Weights of a small GPT-style language model, trained from scratch on English Wikipedia: 4 heads of 64, 2649 steps.
Each number is 128 + 32 x the weight over the matrix's rms, rounded and kept within 0 to 255. Layers, rows and columns count from 0.

# layer 5 MLP gate, 256x128, rms 0.197, rows 181-215, columns 0-63
[[153  97 172 172  72 129 111 166 123 129 116  96 193 153  95 138 136 137 123 110 143 116 179  88 144 134 132 103 157  78  90 106 114 138 159  58 192 150 169 104 107 162 142 103  87 175  70 119 120 182  87 137  88 160 192 108 150 117  77 193 106  92  74 216]
 [ 89 131 100 169  68 138  57 137 169 132 161 164 108 138 182 160 123 139 150 137 112  99 105 130 136 137  98  81  67 181 106 101 100  67 150 185 151  97 122 183 180  84  92 130 176 148 142 111 135 189 110 128  84 138 127 111 127  84 146 129 133 148 120 165]
 [116 104  79 119 142 104  90  79 156 128 134  41  89 142 126  81 114 183 163 141  48 145 187 170 109 112 151 156  89  55 131  67 161 145 129 127 119 181 186  64  98 155 117 176 160 140 113 104  97  79 145 137 152 146 204 166  80 116 124 108 149 129 178 152]
 [ 92 159 135 133  86  96 122 151 170  72 113 144 142 159 110 129 103 155 176 126 147 102 145  94 104 139 151 167  97 100 154 179 140 163 133 161 144 112 137 126 120 125 177 127 153 152 128  92 118 154 111 155 194 123 164 121 117 182  78 126  72  90 113  87]
 [149 125 144 121 150 155  98 166 123 180 118  81 152 196 116  69 120 123 157 125 137 135 127 134 104 103 131 128 120 139 105 109 199  81 125 106 160 117 122 146 150 204 127 132  82 162 117 100 186 153 178 100 156 135  93 122 107  93  84 102 120 137 116 129]
 [ 89 174 171 122 105 152 174  88  71  47  95  76 164 154 113 124  98  82 150 128 134 104 114 119  65 167 147 126 117 139  57 173 129 137 131 120 125 159 128  95 155  85 177  66 127 132 180 104 164 118  96 123 115 100 193 121 128  90 131  92 187 134 135 118]
 [ 93 149 176 157 155 176 112 189 183  52 152 126  66 142 107 204  68 114 115 151  79 171 213 148 169 120  92 105 151 152 124 142  94 116 113 151 116  86 139 127 156 114 205  88 106 186 118 110 165 168 126 173  68 103 109 100 145 158 120 117 101 178 172 124]
 [117 141 104 146 186 108 129 159 121 135 123 105 212 105 146 115  92 167 136  91 121 114 138  85 100  92 160 174 166 104 130 154 158  84 119 133 170 207  99 180  95  94 155 162 158 108 185  63 150 106 188  94 190 115  92  88 110  73  92 117 126 140 129 122]
 [100 160 154 193 130 185 139 144 117 114 135 119 156 137  88 145  93 132 188 150 156 158 148 124 192 138 131  74 184 156  73 149 158 168 142 148  98 150 142 142  96 181 104  90  98 109 175 166 116 161 103 178  63 185 110 151 123 106 143  97 106 132 120 171]
 [122 163 132 143 103 110 107  79 133  77  93 183  87 112 127  83 121 142 117 102 111 141  95 159 158  83 204 129  96  84 179  97  83 132 147  73 101  86 100 125 133 102 128 167 134  62 104 200 121 122 135 119 162  84  58 153 179 150 111 129 170  92  95 145]
 [149 138 191 140 140 160  74 140 146 122 129 138  82 140 133 142 148 134 144 112 173 127 111 200  98 158 118  70 132 187 162  83 122 163 125 118 161 160 148 152 161 145 122  94 114 119 140 157 144 137 182 152  88 131 103 169 141 114 179 171 199 113  70 155]
 [129 103  89 172 162 114 135 155 179 153 174  97 108 128  96 169 165 100 174 145 148 171 127  99 143  87 133 115 154 115  73 129 165 117 189 122 178 154 153 126 173 160 102  80  93 140 115  95 121  53 150 167 111 166  60 126 131 107  85 130 135 123 168  94]
 [144 150 180  86 151 155 111  95 110  57 107 121 176 134  86 135 137 112 111 108 113 110 148 157 156 117 135 181 116  73  88 125 135  66 181 143 173  46  99 150  93 165 134 153 139 176 117 111 154 160  64 135  97 145 142 115 151 108 160 102 179 159 133 103]
 [180  96 140 160 135 149 100 144 128  87 141 149 124 159  73 148 133 123 131 163  78 130 108 127 137 139 138 144 140  89  93 106 102  92 188 109 199 116 107 173 143 114 163 127 204 117 126 169 116 129 106 110 109 125 139 132 118 129 119 142 161 131 123 109]
 [128 139 142  94 186 111 124 152 172  96 154 189 162  59 118 121 112 109 157 125 173  91 122 171 172 140 115 126 128 170 106 107 118 141 157 133 156  59 134 123 140 131 136 174 183 155 115 138 122 183 123  48 109 107 161 149 149 131 153 156 128 141  96  84]
 [171 153 192 158  91 172 120  82 105 133 141  67 116 164 136 159 143 100 147 151  68 127 158  87 117 107  82 122 110 172 120 125 152 146 111 125 112 154 129  37 134  76 125 130 104  70 133 100 124 165 170 139 116 184 154 153 131 143 149 103 149  71  94  42]
 [109 187 154 106 160 133 109  90 208  89 135 144  78 163 167  95 171 110  48  85 110 135  99  87 116 141 153  92 123 163 157  81 133 126 183 128 110 124 135 131  98  81 139 141 214 157 112 122 134 163 139 169 144 125 128 139 137 144 116 137 163 107 107 112]
 [138 105  90 127 115 112 120 108 194 121 152 115 155  95 161 145 104 124 117 108 137 140  78 132 140  99 140 110 200 114 167 130 101 151 130 108 164 133 122 137 136 165 160 121  70 137 103 132  77 134 148 115 102 207 130 156  92 125 146 138 136 121 127 135]
 [ 47  95 135 112 102 163 112  73 176 131 118  70 103 175 136 161  94 108 146 112 121 184 152  99 152 134  95  92 117 125 138 166 127 143 152 125 137 159  93 134 117 129 139 137 128  75 133 162  92 124 108 104 164 140 141 115 127  78 109 176  66 143 117 100]
 [ 68 141 135 154 115 157 113 124 165 125 171 128 111 140 175  83 166 137  93  70 142 145 156 171  78 139 121 104 164  81 181 124 126 109  94 188 160  50 192 124 111 120  55 195 188  70  80  94  89 125 120 132 122 147 149 142 119 158 198 154 178 150 106 142]
 [128  68  72 132 116  79 137  76 104 130 142 154  94 158  56 111 173 142 137 172  91  81  68 172 153 112 171  72 105 116  83 173  80 134 107 125 134 120 103 105 183 112  83 158  83 131  63 162 201 165 120 119 125 137  76  85 109 105 150 119 203 108 125 127]
 [ 90 147 130 110 145 140 139 142 169 116 154 158 138 124 100 109 158 103 114 143 120 159 157 106 143 116 101 136  87  83 161 132 101 173  81 100 136  82 142 130 147 127 125  98 112 164  90  97 100 137 130 120 122 114 158 119  77  86  77 112 185 127 116  79]
 [ 97 125 163 153 113 193 149 141 103 131  93 160 118 200  98 130  90 183 169  67 117 131 161 198 140 182 180 108 210 102 114 145 108  89 128 101  87 128 172 165 111 127  94 151  98  53 111 180 128 121 157  90 129 160 103 122  95 138 189 142 129 117 113 120]
 [ 92 123 153 121 123 160 106  96 202 125  76  74 160 118 105 153 119 175  63 150 158 154 145  79 148 176 125 115 141  54 135 138 115 152 119 154 141 108  73 116 125 157  79 129 153 116 132 182 141 152 176 137 133 131 176 117  75 105 174 130  77 176 101 181]
 [185 106 109 111 129 119 144  83 107 160 132 167  89 135 155 129 107 183 111 104  79 166  93 108 174 114 109 103 150 145  78 132 139  87  90 110  82 178 182 103 155  87 198 108 165 156  88  67 156 102 144 105 157 156 165 104  98 168  43 111 122 155 160  99]
 [120 112 147 127 115 147 131 135 127 103  98 101 133 152 146 150 113  89  98 127 117 145 138  45  57 129 155 166 134  94 101  94  96  87 118 165  75 132 114 182 179 186  82 129 118 117 158  94  96 118 104 167 109 156 134  65 112  95  92 118 133 126 117  69]
 [164  89 122 168 124 149 151  89 194  87 135  93 120 123 119 108 128  40 128 218 156 108  96 110 119 164 119  85 179 118 120 125  63  89 118 128 148  84 112  66 147 123 105  80  72 166  82 185 109 143 173 111  62 100 143 164 135 118 134 119  98 108 163 137]
 [ 66 122  47  80 101 113 144 173 122  85 153 127  73 140 149 143 128 126 141 118 187  85 123  87 148 144  15 148  66 140 157 101 128  94 139 100 145 119 144  89 117  87  96 140  80 120 112 106 157  90  97  73 141  91  75 140 112 123 148  73 146  89 182  95]
 [126 131 123 127 154 152 127 204 106 131  93 159 145 118 156 145  76 120 144 168  99 122 107 130 145 133  77  80 127 160  80  97 107  80 107 124 149 149 193 169  75 117 138 148 160  94 144 126 105 132 156 105 168  52 110  37  82 188  97 141  89 115  63 101]
 [ 60 112 161 164 136  99 182 134 152 122  76 115 179  98 155 139 150  80  94 151 116 153 120 130 150 139 112 140  48  86 174 133 159  90 187 122 107 192 163  48 149  91 151 148 139  49 107 138 131 166 125  91 146 102 141 116  95 121 109 147 157  96  98 130]
 [ 72 141 126  82 144 127 149 124  93 119 109 156 114 131 167 111 140 114 142  89  96  83  65 130  93 135 147 181 144 143 153 121 136  58 138 164 155 115 181 208 167  75 140 101 165 101 141 160 159 175 124  96 146 166 153 110 127  88  55 138 128  86 150 158]
 [113 102  97 120 136 135 105 118 145  96  56 144 105 184 109  63 106  92 109 101  98 166  66 131 124 112 141 186 151 147 142 156 153  96 112  86  85  96  80  90 151 108 141 198 151  67 163 142 175 109 146 102 129  85 219 131 175 159 143 138 152 146 108 116]
 [128 101 129 152 161  98 143 101  96 161 158 105 173 143 122 177 129 187 107 135 125 155  81  96  73 137 184 154 126  81 148 135 112 102 159  92 112 101 110 135  80 129  80  91 126  83 119  82 143 105 117 156 155 136 162 143 116 120 124 105 220 111 122 144]
 [118 131 122 115  78 156  47 156 162 140 147  88  80 121 152 131 119 109 172 154 126 138 123 144 117 111  78 115 134 121  86 115  83  96  63 138 190 185 176  82 177 138  83 154  82  80 137  92 158 125 113 136 108  72 148 138 120 159 180  56  94 148 132 128]
 [134 152 189 118 119  88  79 134  63 122 125 114 135 126 133  92 128 128 126  90 140  74 136  98 156 161 143 156 144 192  93 138 114 103 162  80 127  83 155 131  93 114 237 211  86 114 180  67 190  46 161 167  44 177 129 137 103 139 162 126 125  80 147  74]]
# layer 5 MLP up, 256x128, rms 0.208, rows 181-215, columns 0-63
[[164 118 123 149 123  69 124 104 123  99 111 127 135 160 183  79 117 193 132  99 135 117 110 136 128 167 140 105 125  89 191 102 168  99 141 123 154 108  95  87  73 141 104 115 138  85 135 112 120 108 102  76 120  72  67  77 168 136  91  63 110 162  71 131]
 [ 68 171  94 157 164 151 103  98 171 154 140 122 159 120 142 167 121 171 126  86 148 100  95 129  95 127 137 145  89 150 201 128 116 114 107 160 110 152  86 133 115 122 139 116 108 169 111 183 122 110 137  80 121 120  90 145 125 154  61 114 161 107 174  56]
 [149 100  70 137 166 137 114 113 150 123  69 109 131 126  96  89 130 155  94 124  94 122 152 126 139 106 139 144  91 100 151 121 111 131 137 143 152 160  99 137  74 148 128 191 149 163 149 103  93  82  89 122 141 130 170 164 138  77 119 118 125  82 173  98]
 [175 138  94 144 135 155 116 120  61  64 155 158  76 141 112  92 107 102 181 138 160 135 157 193  93 109 157 158 124 139 153 165 133 153 158 173 158 164 139 189  84 136 148 165 120 138 139 121 152 168  95 119 150 121 142 132 121  99  73 153 177 113 165  80]
 [148  97 116 108 125 175 110  86 117  94 117 115 158 144 108 133 171 114 106 164 122 138 145 119 124 102 171 138 104 108 126 125 145 152 138 130 115 160  99 103 107 149 159 173 122 166  61 176 159  92 114 134 147 148 114 185 131 101 168 145 153 149 170 129]
 [110 145 144 152 100 107 144 127 131  94 150 143 122 116 118  95 128 154 137 128 187 125 146 104  67 103 131 110 134 105 133  91  78 110 122 134 138 138 136  46 129  81 116 129 130 118  82 168 151 157  93 137  85 101  56  80 163 121  97 115 137 167 142 143]
 [140  98 210 140 115  78  51 191 180 108 137 101 153 124 129  92 123 128  90 140  81 121 126  79  65 151 189 160 114 125  98  94 171 115 169 135 101 155  97  99 165 169 130 166  56 149 123 103 179 143 154 105 123 192 117 104 130 144 105 191 110 124 162 135]
 [ 98 189 140 132  53  94 144 126 144 140 181 170 111 125  86 135  79 148 102  76  94 113 116 105 134 153  93 140 107 126 155 142  87  69 122 119 168  46 136 109  89 156  91 178 116  84 115 144  76 166 110 108 125  92  90 119 133 154  92 114 133 180 114  62]
 [129 137  76 145 110 122   4 120  94 127 141 114 140 144 117 134 123 117 104 142 174 120 101 168 134 147  91 116 137 115  91 114 107 110 159 211 138 120 113  65  99 123 178 134 138 119 118 109 137 133 163 124 152  77 164 160 104 142 196 125 137  97 131  70]
 [113 157 139  91 179 127 129 161 126 118 204 118  84 159 152 117  68  93 107 132 131  71 163 116  84  75  39 107 148 176  52 177 151 102 110 180 128 149  70 147 128  81 125 122 153 167  93 126  89 117 178 141 122 147 123 108 177 149 138 133 194 181 175  98]
 [126  81 109 105  74 119 183 105 149 157  83 110 137  86 115 162 139 129  79 145 112 123  86  72 163 123 106 127 148 104  94 190 143 103 150 156 120 139 140 106  77  91  75 172 129 161  89 116 111 106 144 119 131  97 116 162 137  88 123 155  86 195 167 102]
 [119 152  67 133 174 143 150 190  62 135 175 186 117 160 160 183  91 145 112 125 180 124 168  73  93 176 135 119  79 111 154 105 145 168  98 143 110 103 184 148  60  95 189  83 146 114 141 107  76  96 194 113 147 160 157  87 126 105 130 147 154  73 100 165]
 [ 91 139 167 169 160 121 123 141 162 179 129 114 109  82 146 138 124 110 156  85 114 115 113 146 110 141 130 154 105 141 166 137 147 126 140  81 136 140 165 117 153 120 124 111 147 116 144 140 129  39 114  53 186 135 173 168 123 170 146 112 111 148 122 133]
 [113 107 102 156 169 127 139 115 117 109 117 124 116 130 179 132 133 115 161 144 157 132 152 123 189 104 108 173 114 179 170 101 114 147 170 135  77 145 104 173 167 130 156  94 128 127 135 168 127 176  96 142 117 107 157 170 119 119  99 143 202 131 135 129]
 [153  92  96 181  92 130 149 158 120 169 122 108 135 137  64 135  99 143 107 130 113 129 115 105 115 117  68 113 105  98  78 149 150  90 133 139 183  81 146 119  84  94  94 181 139 164 105 169 132 130  86 146 129 124 181 131 107 117 153 147  97 117 146 115]
 [135 109 120 103 225 141 105 145 131 141 110 144  80 150 235 153 131 114 102  95  83 120 113  47 143 135 107 113 124 153 174  73  86 104 108 131  76  79 186 170 103 174  91 175 176 123 142  86 125 159 128 149 141 169 110 113 134 100 132 145 108  62 101 149]
 [ 96 178 158  95 151 163  96  92 195  88 129 135  43 166 162  63 139 155  78  81 138 126 112  81 126 138 106  76 111 121 135 144 141 125 165 104 127  88 123 129 140 100 114 147 190 167  72 109 113  87 134 159 178  90 172 144 173 139 128 117 125 120 110 116]
 [134 141 105 106 163 118  98 149 134 125 154  81 105  96 132 122 120 138 123 147 116  87 112 149 132 135 163  93 158 133 167 149  83 169 151  79 149 154 112 115 165 153 133 100 127 130 144 123 147 132 183 109 106 171 175 114 108 132  95 113 146 147 143 140]
 [138  87 100 107  67 156 119 117 138 141 136 181 125 141 185 148 116  95 109 106 107 173  66 115 128  91 161 177 123 127 136 111 121 148 106 118 198 115 163  86 140 134 113 128 167 131 147 116 114 109  88 156 127 102 157 126 147  99 113 178  90 112 115  87]
 [114 190 104 217 113 135 109 138  72 135 153  79 168 113 169  85 102 151 119 162 176 113 149 123 116  69 131  71 179 159  82 192 120  79 143 163 141 164  99  77 140 129 109 181 143 124 108 140  91  93 114  90 116 151  80 120 108 174 121 134 140  93 126 162]
 [108  65  91 210  74 146 148 168 151 144 138 106 118 120 194 137 150 119 160 174  83 159 144  89 103  79  70 107 143 133 153 108 125  87 162 205 161 111 124  69 124  82 121 152 153 121 185 142 120 122 131 116  91 105 105 119 146 181 132 132  47 149 164 125]
 [108  76 117  54 115 162 149 208 142 102 114 109  80 142 123 129  58 123 146 105 118  86 138  84  92 147  92 158 116 117 119 127 146 129 133 166 141 150  67 126  94 120 139 133 123 100 121 176  78 105 108  84  79  91  71  95  54 191 116 113 153  34  94  66]
 [116 150 149 185  71 159 152 210 136 182 109 101 128 139 157 129 158 168 145 126 137 149 162 167 129  93 143 134  95 112 137 133 163  99 168 163 142  84 163 102 135 145 146 174 129 148 175 190  87 105 171  97  86 159  76 150 136 121 172  99 161 121 147 152]
 [135 202 160 100 149 144  93 112 158 103 115 168 147  90 116 107 125 154 100  97  81 165 128 118  77 122 142 122 145  92 144 114  84  84 130 128 112  99 145  98 159 137 160  98  99 176  81 109 142 119  74 101 169 140 105 163 134 140 148 121 118  99  99 133]
 [ 83 180  80 119 133  86 130  67 133 146  76  81 113  98  77 106 127 119 125  75 149 114 158  88 144 135 103 188 100 173 148 166 110 131 123  88 141 120 117  79 117  98  83 163  86 122 150 156 133 122 110 112 110  79 187 113  95  93 167 103 132  85 126 120]
 [118 113  96 145 164 157 104 129 148 148 104  70 101 109 140 108 111  89 124 142  84  44 102 156 183 152 110 180 156 167  84 223 147 116 177 100  49 154 136 124  64  97 133 164 134 111 160 154 152  77 162 109 114  85 134 221 136 153 142 128 180  92 108 158]
 [191  96 104 150  96 167 135 136  79 117 156  60 147 157 203  79 116  74 173 212 177 158 113 100 129 185 108 140 219 138 105 136  71 170 127  83  81  82 150 140 120 162  92 158  69  91  70 179 118 161 226 101  58  95 119 153  61 138 170 114 117 125 145 128]
 [109 153 161  89 108 126 146 145 148 123 124 203 111 140 118 186 119 158  99 129 154 149  76 177 112 124  97 111  63 107 108 104 138 118  97 170 101 134  88 149  91 151 114 126 119 144 107  99 160  99  91 113 127 186 182 149  71 162 135 117 110 103 157 153]
 [139 117 137 137 118 153 118 147 109  95 146  92 121 130 115 149 101 160 121 192  68 165 114 156  80 124 104 150 147 156 101 137 159 110 105 139 139 137 120 112  81 167  90 184 127 166 129 144 108  85 123 145 113 112 117 128 109 174 103  62 113  89  93 124]
 [150 122  71  88 126 136 183 101 143 141 113  96 117 143 172 136 129 176 150 116 161 158 229  94 133 110 131 113 140 135 140 179 100 145  89 158 171 140 138 120 148  94  76 113 156  98 152 187 166 115 118 148 172 168 124 173 180 169 141 113 100 167 172 151]
 [142 123 126 123 132 126 133 126 133 166 155 166 148 152 143 128  84 162 137 164 136 140 138 110 129 175 127 122 125 160 148  66 137 125 138 163 109 121 149 150 142 151  49 158 124  80 125  98  96 129 121 173  94 180  53  89 124 139 159  98 126 174 164 118]
 [ 55 139 183 131 125 179  90 145 145  91 119 105  47  90 104  76  92 115 105 121 139  84 122 189  66  98 133 126 125 136 112 129 140 130 106 106  96 111 151  90 163 165 150 183 129 101 149  89 192 138 108  75 109 117 159 143 127 130 121 156 159 131 144 138]
 [101 108  53 114 123 158 153  75 139 190 134 149 126 132 115  76 144  75 102 165 141 122 158 122 150 167 152  84 102 135 150  73 128 112  94  86 112 121 143 130 164 144 188 169  97 143 124 120 124 173 123 131 112 175 159 141  92 133 140 126  97 167 133 134]
 [209 156 114 118 167 123  95  71 199 125  76 100 102 112 118 119 130 139 106 139 144 149 164 114 136 118 169 141 127  85 126 145 145 180 141  91  91 193 101 147 150 175 136  37 128  85 188 125 123 117 141 108 153  72 158 141 138 127 145 118 127 155 167 101]
 [124 128 136 112 127 163 106 129 153  84 106 150 106 165 113 123 124 107  84 140 169  91  93 181 135 155  79  88 164 127 157 105 104 158 185 126 142 122 106 117 191 184  87 125 114 155 118 108 129  72  78 116 170 145 149 101 104  92  96  98 123 156 133 124]]
# layer 5 MLP down (transposed), 256x128, rms 0.172, rows 181-215, columns 0-63
[[181 137 160 161 127 133 135 156 150 161 136 120 121  59 133  84 125 145 147 153 149 153 165 101 138 109 135  70 188  91  91 111 113 139  70 188 169 122  89 127  91 162 157 132 173 133 134 118 124 136 154 170 132 154 127 110 138 173 119 189  84 109 166 112]
 [104 141 111  97 106 141 133 142 118  99 115 102 145 124  60 108 135 135  76 123 163 128 107 112 172  62 185  77 158  64 119 137 181 185 130 127 144 206 174 101 119  97 117  99  94 110  94 129 141 166 108 167 128 138 172 130 153 135  86 122 149 165 164 142]
 [155 133 161 100 108 108 178 148 144 129 135 159 160 178 140  98 151 145 153  92 147 146  78  77  97 106 148 114 173 108 117 115 141 125 156 119 153  79 144 125 125 105 142 102  79 129 114 121 175 143 137 136 126 145 141 129 126 130 156 104 147  86 107  73]
 [160 123 110  76 119 137 158 111 128 171 156 153  55 131  60 163 164  89 108 183 131 178  81 114 142 120 117  99 136 115 140 102 164 159  82 129 114  63 110 151 165 149  78  76 127 112 107 157 149  95 179 152 149 111 153 107 123 169 141 112 130 114 136 135]
 [154 101 177 139  96  89 155 126 162 174 123 148 128  96 161 143 130 130 176 132 113 126 128 171 105 155 118 168 148 142 146  85 102  92 101 108 150 106 140 145 140 144  95 158 109 149 136 101 149 118 148 102 150 102 123 119 128 110 152 123 101 125 116 141]
 [112 146 152  90  95 126 174  78 113 155  84 125 199 150  72 165  55 107 150 134  97 110 110 184 122 103 140 113 144 130 104 113 194 150 114 171 160 137 172 144 129 123 145  87 120 156 113 142 140 174  68  77 122  97  99 124 171 156 148 133 132  96  79  95]
 [172 141  87 165  83  62 111 162 163 120 165 119  76 151 135 160 145 118 169  34 149 147 131 107 163 112  84 110 133 143  95 133 158 170  89  56 114 131 147 170 159 145 103  98 141 108 117 119 127 152 165  85  99 142 150  83  77 115 111 167 133 150 153 103]
 [113 124  76 143 140 136 101 145 117 101  99 155 130 158 127  89 141 129  87 109 145 103 150 139 127 106 124 105 133 127 151 176 129 135 129 128 121 145  88  75 105  52 117 160  51 133  94 110 110  63  54 121 123 134 166 144  96 140 109 136 171 127 111 174]
 [151  96 114 157  84 169 204 107 122 132 136 137 168 155 116 141 163 104  97 126 161  66 107  99 124 182 125 146 105 126 114 133  77 118  98 105  84 160 144 177 154 116 137 106 122 126 112 118 142 100 107 155  94 160 136 164 116 110 133  99 109 116 169 151]
 [114 107 135 125 120  87 172  96 133  99  58 148 132 112 215 172 121 134 180 139 108 130 123 111 144 158 121 180 133 161 119 101 155 131 106 117 120 172 137 104 120 182 127 151 141 118 135 139  91 149 142 116 136 160 145 101 136 139 174 147  55 129 135 173]
 [133 154 119 157 112  84 149 149 123 138 155 123 140 128 164 132 112 120 169 164 132 110 138 131 106 161 115 118  82 121 112 117  86 116 139 135  97 145 139 145 175 168 107 102 133 115 134  75 149 112 128 118 156 137 100 118 136 154 160 105  94 124  92 167]
 [ 86 164 114 102 170 204 173 166 159  73 122 105 147 161 128 108  46 140  91 119 113 127 128  79  98 186 114 143 126 104 114  98 145 156 128 141 112 148  88 177 106 139 214 135 109  79 195 128 139 168 159 104  95 133 149 139 131 109  70 168 132 157 211 154]
 [140  64 144 124 160 143 140 141 127 146 117 101 155  91 132  91 167 164 153 200 122 125 113 150 100 116  82 138  97 151 107 145 155 145  90 149 129  80 122 138 151 180 133 139 127 173 122  87  99 173 146 187  77 150 125 165 139 123 183  76 119  92 138 179]
 [ 80 120 151  87 141 171  95 121 133 118 122 151 175 143  73 145  81 120  66  79 158 111 130 131 165  73 154 112 124 182 133 145 142 146 121 162 157 107 100  98 101 115 113 155 103 129 125 145 145 128  98  86 120 112 136 101 148 144 111 132 182 123 142 133]
 [124 178 175 140  74 137 181 100 124  88 174 118  92 119 100 113 128 150 117 157 123 154 149 184 109 150 141 100 141 124 170 148 179  84  98  55 103 139 161 114 139 140 139  83 143  78  67  30 112  65 145 197 127 114 160 143 135 161 100 150 160 150 179 108]
 [150 149 125 163 182 153 100 218 150  72 219 119  90 140 155 108 108 188 181 175 161 152 161  65 112 115 122 112 141 142 138  64  83 101 132 212 165  82  84 149 199 193  95  97 117 133 180 149 147  30 137  66 149 195 110 174 128 111 125 125 143 132 138 148]
 [116 113 148 215 170 185 115  94  97 160  93 185 110 138  88 128 153 187 119 115 153 163  90 111 149 161 111 132  92 104 122 176 169 187  54 109  66 106 117 149  95 125 141 170  86 172  99 114 129 155 124  62 152 126 161 120 174 113 103  98  90 163 161 145]
 [125 126 160  90 100 176  70 179 137  77 138 112 208 142  81 101 120 110 159  82 106 112 116 108 124 140 115  96 131 137 154 115 138 139 116 159 126 122 156 167 118 100 102 114 131 100 123 173 157 137 106 145 110  79 133  81 165 134 132 128 132 113 116 137]
 [169 177 114 131 110  76 134 112 112 163 121 111  91 110 153 115 142 151 104 179  94 129 149 197 135  90 121 130 157 115 150  79 157 132 151 109 101 137 124 118 166 105 147 135 137 160 130 119 122 107 121 102 172 148 102 161 113 139 131  70 115  84 105 140]
 [182 183 120 137  80 105 141  84 116 238 132 137 150  61 121 125 104  99 157 122 119  90 181 122 128 162 111 139 111 135 165  79 101 156 103 153 134  51 172 176 118 110 124 146 167 151  75 106 110 130 133 116 133  64  94 158  56 143 113 145 172 118  94 120]
 [160 117  96 138 109 143 189 146 164 143 166 127 177  54 156 132 194  68 113 121  93 149 109 148  94 129 120 129 183  92 112 119 126 109 132 104  76 128  74 135 184 159 126 110 141 136 117 105 145 102 164 143 145 174 118 152 150  98 140 102   5  80  75 187]
 [ 79  66 182  98 109  64 174 154 118 127 110 135 137 128 176 128  83 160 171 178 120 122  89  59 150  82 118 132 155 143 145  89  99 140  83  95 197  90 158 125 188 127 116 177  87 101 147 210 126 137 168  99 126 102 132 123 184  98  70 132 148 112 148 188]
 [111  62 129 152 167 144 183  57  99 155 178 145 112 198 169 177  85 156 135 183 140 134 144 114 183  88  69 161 180 113 170 110 144 148  64 143 121 138  84 155 155  80  79 135 139 118 142 130 140 133 108 142 144 136 130 105 139 167 103 152 143 159 146  72]
 [ 87 148  95 169 142 164 164 108 103 146 145 149 152 158 146 139  66 106 191  99 165 137 158 127 164 143 100 115 113 124 132 155 146  93 179  92 118 147  89  97  47 117 124 116 155 103 125 124 124  94 140 101  87 123 121 122 154 146 148 134 104 132 118  98]
 [101 145  64  94  93  94 139 159 104  90 104  79 153 156 155 135 129 103 158 157 126  75 131 140 119 232 183 121 119 131 163  98 133 181 152 154 103  78  84 122 164 207 106 119  98 162 143 188 113  33  92  81 175 145 137 134 141 118 168 148  97 119 139 173]
 [ 87 153 145 138 159 142 163 114 166 152 135 161 120 121 126 155 150 188  36  80 123 179 146  81 116 137 185 122 123 119 126 123 172 113 153  47 147 141  58 141 151  78 137 111 164 118 147  90  84 106 137 134  56  90 140 130 136 176 135 143 119 111 188 122]
 [109 102  71 116 143  95 218  85  86 101 207 109  97 167 156 134 202  90 151  56 104 123 151 212  94  53  91  84 168  92  91  89 125 236  49  98 130  98 165 124  97 182 178 163 137 112 160  82  69 164  96 103 105  85 147 135 152  52 114 105 153  90 188  68]
 [128  73 105 107 153 103 121 136 173  95  97  82 125 185  78 132  97 122 115 144  92 167 119 132  54  55 207 113 173 128 132 160 132 151 181 155 156 148 162  86 101 144 140  73 164 125 126 145 182 101 123 111 142  95 114 102 138  70 125  96 166 138 143  83]
 [136 142 119 107 182 118 166 155 111 135  86 154 123 116 108  89 109  80 101 119 140 137 120 171 140 108 109 133 141 104 100 199 134 147 136 139 130 126 112 169 164 114 121 117 134 103  68 132 171 111 137 187 118 177  92 120  63 121 136 130 177  96 136  79]
 [150  98  97 164 101 111 106 136 130  75 190  96 159 114 110 139 118 132 136  56 108 101 129 203 141 146 188 132  97 134 177 117 165 124 183  94 151 167 175 155 113 184 111 100 153 107 144  79 120 159 164 131 125 151 126  79 171 149 142  97 100  90 106  98]
 [125 127 128 116 119 102 100 128 101 101 105 128 162 137 114 108 162 106  87 127 132  62 119 163 120 160 112 117 128 196 137 162 100 124 160 178 146 128 139 130 108  57 203 131 112 140  92 139  78 139 138 122 103 125 163 139 157 129 138 120  92 105 145  68]
 [137 181 140  55 131  49 129  86 109 165 156 102 168 124 143 133 135 193 115 116 141 168  89  85 102 173 120  95 123 174 178 123 100 125 158 136 106  87 114  91 177 142 137 104  80 179 113  40 103 162  85  59 130 147 122 116 150 105 156 131 133 119 139 132]
 [101 122 134 150 107  80 145 203 106  67  84 123 131 123 164 124 161 115 148 179 138 157 162 145 132 128 162  90 132  96 106 118 134 144 137 157 109  45 130  94 140  86 128 151 143  62 182 166  99  74 104 121  90 167 113 147 157 127 186 202 130 105 106 170]
 [ 77  42 100  89 197 120 138 138  75  51 111 131 141 109 159  92  95 130 102  89  94 174 121  90 118 134  86 108  88 133 162 123 149 159 120  56 188 130 135  99 142 112 124 135 104 184  90  95 149 165 139 154 150 142 182  97 140 118 107 150 104 209 169 120]
 [116  89 120  72 106 112 138  85 137  78 109 110 146 111 129 182 133 120 181 150 121 102 112  72 134 134 137 137  95 112  25  96  81 153  69  86 150  99 159 221 163 112 152  96 160 101 174 133 119  53 145 139  97 146 131 124 149 146 208 102  87 104 141 180]]